Part of a small language model's weights.
Training: a variant of SOAP for these matrices, 3054 steps.
Each number is 500 + 25 x the weight over its row's rms, rounded and kept within 0 to 999. Layers, rows and columns count from 0. Numbers have three digits each. The size before them is the row's rms in percent of the matrix's.

# q: layer 8 attention query, 384x192, rms 0.235, rows 370-383, columns 0-95
# k: layer 8 attention key, 384x192, rms 0.233, rows 370-383, columns 0-95
# v: layer 8 attention value, 384x192, rms 0.214, rows 352-369, columns 0-95
# o: layer 8 attention output (transposed), 384x192, rms 0.193, rows 352-369, columns 0-95
q370 106:526478510527460464535529523499506494484528448521509502558484524475525513529499495541505507507477464518504472533525455493498518513461513516488533522494489562484497494525468468530494481500514472467503523494476539541505549516472516515517494495485506557462492518501531514541480530498510484542
k370 116:522486511512528453497528506517483501477520495528502500515487499475489469546509506512491508479486522524509503513458476509525481483481511501499491501497484563479479488523465461542470504525578470462507510462459504530495486501468505480476541541471592552514533481470468492480482463538499511492
q371 097:458484537475506545498497470484481484492447500459450474518495498541480458491486509514517530502532559424507500491496509498505498528509540496453493474484515441513549471491518503473456484536474470507501527547487531509531514470470531494529499507519536476461495482516478481513467523538516501495
k371 100:457511492518466522525505506526504496498487496499483492459539535503493496485471552485555485467541478476540476510514504526495471479524529507430514494498504468511518470487441484494492497535511449503507499505489538505520481497552498483511464494521527505517482497496453458512519577549490536516
q372 097:525480500467496493501499490523530498542445528503481542500521462489529470492465523439478461496504502498512487483492460473503507487506481520508496527535563520493501526502491543508526490509458467464529486513502489516490506532509511513525527508523448481507479473520498505465489507533515522494
k372 101:504501495521521496472492539492520507518453540540489529487452487502492471499487498418465479519490549441515510537501492505519519486514473531519504516505521448486515475479475465499509475488484486481531531506484494477492512525467520513537500570521528426484479466509495511478477513519494495495
q373 096:503501502483537481482549455516521489510473476505462480544515467526481470532462509490480505498486538484499517488503525477512521516476513460487544473509468501514487519495448492483468482487480510516488470491514499499513492512503464500498563508526504506457504476467459488487518498513463495539
k373 106:554514496506479527486535459498516446557520465495454465553504458511523503480508546500450526517509470500519528499516491461515501507491428529475508497510488502503498522488472509514528487471498507544517487532495481471478481472499438503466492510519517496496523492452549476506538526492516509470
q374 111:481496506517517507499480509456488498456478457463506518497463480509493477481511482506543486465495498470514493494504568484470521506511514522547506527525572522489478499508496480507558503500468506509459540490530504493534475519485512514458480483484454489545486573485491530530448513514507505474
k374 121:502505513535507454556478497481554496471527531518508513514501456469499512509491464514550502495494476508514477496469541476511507473495497483506518491494542492520456514506445526483534498483484535479451539475508543489539472503467502482511507506472507467483443505481484525521462516508514525512
q375 108:516503538483505513491482550526518513500484505524452493466533511475486495494454462517508504473508503484453507456476488523542511522512505531480486520501466501486515497485485476495507526485549470519490473557485523525516465442519492536546472471556501481498480470484448494525487476475484514531
k375 114:491521528479495529509504482535526523522499531488511493468536487485526527485472496457458546482499472516489511469486517518557491509462513518549496461459445504494488521532497488519478489529492462482510446541525532528511444458494516516514522457533498471544455483500488530520526476507498520492
q376 113:506496486523469470484528471521502505466454509499465542497548492454491497497559502550536501536483528499482501490477508513516523504470507514527483523509513530471531482496513495463510513484571504489542455525488519531485529488465465507544544544521521503535488470485457516470502516490499496482
k376 110:499492481548494507507549464511515510474501484463506476470513467490504484488495487577555483524470536474503561473475505474541495473452485519472526523496485489481539473496468475475527511494524502488457538493498498508467554494448465481504537510527540486517493481495430521469495505495467495434
q377 101:491491485475549534504482498522557502550473427494429497499493448505466482477478497483532498519518506503502489527466485503566505487571470513545459519482479493518558491428524519486507468509503493486500528473502473432513474516485480503514504492516486512521510507519481510470505488474531504518
k377 109:486490491483543476496517485509488479529486514537497491550516506530496500484485488486518491513475484514534490527472516461559535441562445527490473519469460454520526506448511528507474484445499513492516520476533481444516510506518489498503497493507493489521456479530477487476470519454510495521
q378 103:517488504456535487494479513456508509531478544524538504504463476515534518540494477520509422536512523482497521488484461522504475514465484515507486478482466544495519541513481505473501517476516537519498518493480484507485499514511473529508530520445520501478518508460493499470487528533516485479
k378 115:529492490500504516464430499499487522528453479484462483513487502517522518507479470540538447540494535514484519493535471496476522473487499507529525491466513527497499531513513488515457552491491496493505499510516522519540488459528502487525477560496510478518524463451501508488512518521533464506
q379 102:470504499475469521493541490516494460549466503529513526476476492538509466495492521523445445493484473470515495515493482521489501485487521551463522491502556494475471533496523519509519495515525497517570505527504481515451532500490482532497473520510496488460504505471506507485527497493490481508
k379 107:439484499478506507514542514511510458500455503483534526500487482560480484518486512518465496486496460474476484486479530488480474531500538493474499513478553485466500496521517497504454498547506506521536471521536482524508496427532494499509467501555521486498454486486515557512509537507531519496
q380 107:511470530460496504494508501516486491527520508469457511470543493480525472474495504509492482519526460511504504477498531509526519498494522517547495452492487493517537441507521498476494513483492498520512528480517466490512532480468490505480511553518477484501484508516471515519513491524525493479
k380 114:533480526491471485493506469488492486482505517505486482515520553520502484484487532466551499496525472484504549498508506472527531515474515545481481472514500474498551491480512491488523553503523510466491512516535495454534516487499519484481442492517486461515465519490479519501540485555525526502
q381 100:498502454497512504538521528491500491530517475523506500481444522433500483533426458466508440518454500466488526504462470500529443487531502513541563511497499489485491510519506515504523507467490512474478493476509475499450465499477521480484507522505501494451530530485512538441508461468535533510
k381 098:525548509516487477500495513492472484535549506542516486500475475503532550521514515498512506494509513495487480526535504461503474460505510510534484474470530533459476476523515498569539481484481502479459494484508529444491469485484532501469530539541490500483509494511511540513503477475483478488
q382 098:513488508490502502506493489493527491515462481519501493488506464485490487510504495516489480510506496461533513503480524498512457490497511500550485511457459507539537538495517543500486484505529482446496464455509501489516474494525508489524528456506479503547509527521505502484458463489490473552
k382 109:542492553469495533503431518491517491503510531529493513511514476520491449505476511455521479508526485511492502490473520521461454469523495420504530507511512515487524490489490525518477490491528494492456479449505536464507489473482533501519503492483506515492525501564543539531506486510502469492
q383 109:546475501484469518510495463506518466520466508520461511522499565520505534461486514549515531533504490546503508523545459480516491522505509523490496476472520538520514504507478513531476507539531496495499461482485479451505482478541503482504518487484456486512543501539502510516497503549512507535
k383 110:482462505533498494510480476509512492518488550501504496497520488523480493516515528552490490457510505484453501504496469499502435474497495474530511457462456513523501456471494487538468548466493510518524487503472511467499513520527526447482558486496433493488507500539501541548492471500510485569
v352 082:531545523530497505519528475453481529458501488460535507520501480495501473482482468486511509473512505505488484466509508537491508508465499517497570498519504555483472478507554483486511497518459477459523524501529470484496519490504492555493484473531552495523452501504495471518500490512458494482
o352 090:506504488485476537501468495512473464514491497525505521526472493467522492526500504477518500518525527497472480528470476465533501496472482510540481493495482466514494494456463490523490505456503547545479506526493516517467495500559467515511542533507492477475557522470529515486514480494532509504
v353 097:473520530468519484514496537519519488473474503458487477528506490469503497520477495532500506515476524504472524531509454523520504534485506492460487516470452484531550478489480481446487485452498522499517518526478545519499507528464484511477477540515524521476477477425515498514473467461505488466
o353 108:479489532533527516501525495541500495496459466522528493471502507550497505514488455469469496464489505463471475512493495500530476479508527490488476469481503486498459515497511533494506485495491470503519512517489499449514491540479525514433486512509476537480516506534499514501460516489537524508
v354 093:521496524528469441488479492516530479530534492517478505508497519499472517534476479458517513514522473456496516519501492488496469545498513503483486494462509488455519514536463510443514548488459482499504523474515566488532542466498495515506478463495513485469532490525514484530484481534477462530
o354 103:510536443449530518472506523521524527465487546501512511491498496524502511474442502497484479533507495536511517520520497456496535491513452497483545530509466495541498501482527491484509455533541566483504510556505509486470557528525504484497483507504464484486502490456488491487479492498503499540
v355 093:486508529512502565509515505487469559537510505503524516485502486543477496540470514522514534504497500480517484531484507522488500520550492571530549493441513461501498479461510493475494532486460480504516494497504506473488476497500512475477469523453499495469506531528512495451524504521468532522
o355 106:503517496467499493464503477493509473501490458529520468504534532487539501469516538458520450496550492565517546476481481516539484474482497507448487491556492509449491508464490501533495477483477516532486496515494529507548517460494509499532522514493533517477489520476502477519524476493526492496
v356 090:465475498530534513498490475451527502469492495513467519506495518481535528512497470526473481531505496464494491487526483507507496534500480496523462515522474547497504468474482496511468496559483510512448492514446521518486515518496548456504513501516562544470475491470511507518515473487486473459
o356 105:488504522442506529499521508511487519535501493493506509502522464535514469493464506463486525498460501480461538459492518471501518497495517461529435434507507446521550533510466491523550490469521505518562504499484500481515496546502458551485473506512470496535461535543538534518492549499476528536
v357 087:537496503512499502458473486525512516518512541505489494548508442463527446523490496482472497492484508512515472510517550491511513505493503476508450501511469512532460539484491499501521529507470512486506502494521506517521510526528510492484463483515486500482492512503501514473496494510545470547
o357 105:478508518479508486509544477504499490466535542468509485461493493488459528467516507580515534512508516523498522486522490512519463539515561507457486492465526504477554530508538527509444514505527499519496501505473506509496524497511448500501498502506520507505515480485507451538486546484507508484
v358 087:501482474531548508499512487507550517497454464523452490473487527501572505470491494478517507457492492493484499512499487470518490469513500492507507497492479502510522502487541482506489493467454496485511497495558534528540455483507566509516490459477475486468504487482486520509523549492495492484
o358 095:503500449484524487512498490518477464509505521508501556515486491475507503520529501513493541539522488517454523525531477460538541502492476469495542473497490502519555527500493473488528505492512507552484518508498505504485526526480484493499520522488458503565529470506538504495507497525510539511
v359 085:518522448471494530538500518526511531487495516507507485494524483507501545479532481552509496471463502487514508489508496487493502531508442509499515511544497504482484457515473448492490494531501510522474564512473452520469490517476445485523475527489556533500537525518473504515494529502549514508
o359 097:490509532507501490507515503494466521502494475494538486487487487503510538501496516508461446479494459494470447492476481479497458498483506504501529507511489448530516528493513567472519498500481465465498486471474485505516500474538531514485484494530457460461512501494596502513470486477462509524
v360 083:508495530503505425515555519463526495505496508457523466503479536499490490522528466478500537446516475455482482500482503468517508490476463485512494531477513464543515504504498492479503510489489510501541533471531476484520475471532537541463469495510489508459457491518505459495504514492523472525
o360 098:517527505514467528448488447514496477520488521514479492490512495503547506531457479496548477514505483545490511442478500538497502528517499500485503519484436525482500486455496494523543477506510483531487462526499515471517479474467495479504532510507533522515488513480468498521505487467487521499
v361 078:551512486500486524536467493450517505500536543522516463499558512486500500499531539517485485491496519506504496487479496542500509469472518516510494489481519526523506489487536528497546485507482478479552471508515530501519486537540512528489501504523524471502468481495485488514510457509468517526
o361 096:465515542510469493499544475474487471513504508470516564474475484542476535510505526566494507504503478464526483542541540478514527503494495492498492534501524464499482467490463480496516505461474544521481543510482476538461513512487488504503527479482497474524485491480531524523499526495529525462
v362 093:485476545523502520513486452508486504484477478475529516516510501445467471481507481501496507522498495501502516523563553482481465553495471451477494524503488488514517546494530500523515489523494513479519488509459503457465546497510484459508524537516482500489529456523530471461527509481515518515
o362 100:521476483438463481446518527463485489518477505499465526505506540531486518506498501504492469450484502514519478515461457516512492586497507476511484445473465493483444473495511489473449514496500501497477499516461489491539493502453482499544486502486529489554515531482484490491495518511477496533
v363 087:528481512511525504519484454491490493482477526492480505467530530520473493514514524491518476430499509490498539497512471491514476512509518497525542502516498501512509495498507501459495462502502497467540489516494471556462426463455512523491490533522511536571486512520481489501523495495477500476
o363 096:481472478461515480531507474484487534503557456538540506532504501491490499504532498491531511547480475504486518518484506516465526503520453501488469487475507468524466496520535492495562514512509530503498478501554487473518497505475481468520497471562467453512487499534524490494469500518487517484
v364 085:531476514508495478486493487495493468518523499492516504516479505469503445490462463462480464556476517467481481533545490516492493515529471501516485502506485510448497512463518505459502518478455501538525487540520539492506500511515464505469471499437510512509517550479491497521500528477498482451
o364 098:511497537467538544503499478510472520477522476523493550506485509509494530506518504552444520469523529466530508501503458494455516481497543502450507500498503539520491492508515487503474495525502491489493502514499507540466570438499524552485518486520520480438523476517501519516518504538502534514
v365 094:477523492517478573507493531497488473494516529508493495474509500517489512477478482523513473508464524520540525469511466446507533488527477464489516480539443506517529524522510501515475509486495524505537512455509510498517495516470510490476481493524510454472496537473503522479538451467513498483
o365 104:463488501502520500506555447492508539462472479487502532507507476512502471501474483512449523483547545484465539510447489504523498500544539515497464479456489514506498497496487484511548503509535499526516497490462470453474475463503516512526511511485421493496491471491522488522489507525523503484
v366 084:503494499483518488515508485517518532514499464502544454521493519522495510528505484506539501530493460481450532514539518483497526552525479501470508470550504541511458477498489520510496489495518448545489495513509531518505490519484533513525496510462504472499483564477464475517540483475489457502
o366 101:461529508523502523510463514514468507523501536511472524474506513454481488486498491440487486490461513525510501502473504545518489498511527517478479508460475479541541468492516496497478511486443541458556454504491488515479510457490479477502488491521478510507459486534501529478442481498511493476
v367 084:535525493527503508496488499523498497497532494514478511484529529462544521493520480524504527502531490510489508533530485501478459510480522475476523510552497534469504490544440537490519550521541466508455478513480478520452507462488484461469522547508554477491517541493490535480537509552495485523
o367 105:503485545475523514512494474484493517493529471505516476530492477506478471552478464497476489491523516500546485493523544497483485477501476479525488489492509501525497482453528548469509449524477514522555497487536515498491493501518520533501497456491475466477483482539494507468481509444490547480
v368 089:499492550467511517475514519522495491504492528478492493508489492515471471552516512466517487515502511471503507508503511459496499515526486471544533547503458536506485462546499542504524491518461448480471502477517442553483494470519503524504509434497476491508541516520494549507476489514483486478
o368 099:535477498520462478519509498481511527467510521482546525485477528472531535464466479489461528490508471537446512474531529509492474492500477491488487478485530497532500487472532513514531522489570530507479491512485472521514499511544515517474528512520516495506481453505496511532518493521496519495
v369 092:482503509506505474483493491508479494504513473469505500472467487484515474503480545494516492510497464473504498461501541522510478520530500450501502516474527474479510516474487524542549504530503493466525529462492506522536503523487502547537524461508468507515488504500471459520478469482511511484
o369 097:557497486468463549490481522516518516518500491489518520487518513504499530503517504528464497473500531472463474451488480501498531499526476535485515523545489480506469491498528469520464534533491515530477517515444508462474491480513479505493497541532541512482521500506524534503556493501502483514